config = dict(
    num_hidden_layers=9,
    num_attention_heads=6,
    head_dim=64,
    hidden_act='swiglu',
    norm_eps=1e-06,
    rope_fraction=1.0,
    attn_scale=0.125,
    parallel_block=True,
    init_std_up=0.0396,
    learning_rate=0.00374,
    max_grad_norm=1.0,
    train_tokens=697500000,
    max_steps=5322,
)
Each number is 200 + 30 x the weight over its row's rms, rounded and kept within 0 to 999. Layers, rows and columns count from 0. The size before them is the row's rms in percent of the matrix's.

# layer 2 MLP up, 1024x384, rms 0.125, rows 1008-1023, columns 96-143
089,171,261,200,191,226,220,219,192,208,213,163,183,207,238,182,240,150,133,224,176,182,217,212,204,196,211,173,215,177,179,242,198,188,222,129,178,216,179,220,178,219,216,146,149,142,154,183,241
105,242,194,193,255,203,203,160,256,178,230,220,239,216,205,175,187,206,169,240,134,193,189,126,235,190,220,193,244,210,212,166,227,238,254,139,167,153,209,228,203,214,267,170,214,124,189,197,221
103,178,158,170,149,163,215,210,158,215,170,194,200,251,190,148,149,215,189,209,217,215,227,233,201,230,187,191,202,201,227,143,210,201,181,240,212,214,218,177,213,151,148,194,231,244,223,204,199
100,206,218,132,207,217,229,235,207,216,187,202,152,175,231,214,199,185,260,220,207,192,280,242,177,220,197,177,191,170,193,146,292,184,213,155,174,243,250,141,196,192,261,180,249,260,199,147,202
125,192,201,206,185,208,214,183,161,186,248,136,163,183,233,214,238,188,183,188,239,226,209,230,219,229,227,183,225,139,194,237,172,160,134,167,183,212,223,186,183,231,215,225,152,175,219,228,151
105,198,158,195,215,179,220,166,138,159,206,162,180,194,199,192,233,186,197,159,211,224,175,166,233,229,215,168,163,198,213,184,198,239,181,230,213,192,246,184,205,194,230,196,217,235,200,253,204
107,206,180,180,235,168,165,196,208,226,189,223,177,209,165,160,185,227,240,159,176,191,205,225,155,177,199,127,201,208,216,203,184,227,161,201,238,167,198,205,280,148,163,204,168,242,228,117,228
098,235,181,198,207,189,161,217,151,225,232,197,149,166,168,200,157,232,187,210,210,188,232,239,197,160,160,153,203,215,226,168,216,262,210,197,191,178,205,169,253,235,156,185,186,230,216,163,188
101,259,202,226,164,162,188,219,196,230,218,172,170,228,204,185,255,181,198,200,208,210,147,198,168,219,203,191,200,214,183,216,207,198,149,184,214,166,171,231,177,176,182,218,215,203,176,209,219
109,176,212,258,208,228,243,236,202,187,193,145,204,192,228,150,215,160,182,180,236,239,179,170,206,230,242,193,190,158,164,116,214,186,247,199,127,235,237,136,205,188,237,209,207,232,213,188,183
098,224,236,208,201,199,143,217,184,243,182,160,169,154,186,180,145,206,186,191,194,225,176,189,164,229,208,228,182,200,256,249,231,178,235,193,194,190,219,232,255,224,198,172,172,184,209,219,209
111,190,179,190,160,176,175,170,236,202,215,191,190,244,199,251,161,173,242,210,157,233,182,220,213,196,161,143,227,232,182,187,190,200,245,195,220,227,218,225,163,213,180,209,166,239,206,202,197
089,172,206,155,182,255,115,197,203,202,172,210,195,232,187,190,205,195,227,215,244,182,154,210,186,197,239,204,214,243,186,151,238,217,233,208,172,204,197,168,240,205,179,267,198,211,218,207,192
106,210,161,206,209,206,166,264,178,178,251,204,205,191,237,185,196,189,226,209,239,190,198,205,186,239,162,182,209,189,159,195,159,187,194,177,211,208,167,162,248,186,192,158,133,162,266,240,160
096,190,199,230,134,236,197,199,179,189,192,173,197,188,223,204,236,164,178,140,224,231,192,211,230,151,198,186,154,204,202,205,188,144,201,209,214,194,248,179,199,180,198,210,153,210,163,173,130
112,188,253,188,160,168,163,179,185,202,179,214,206,211,158,204,185,216,210,203,205,191,163,195,268,184,199,182,178,225,236,205,208,174,186,189,203,233,183,269,208,220,185,204,290,230,166,171,145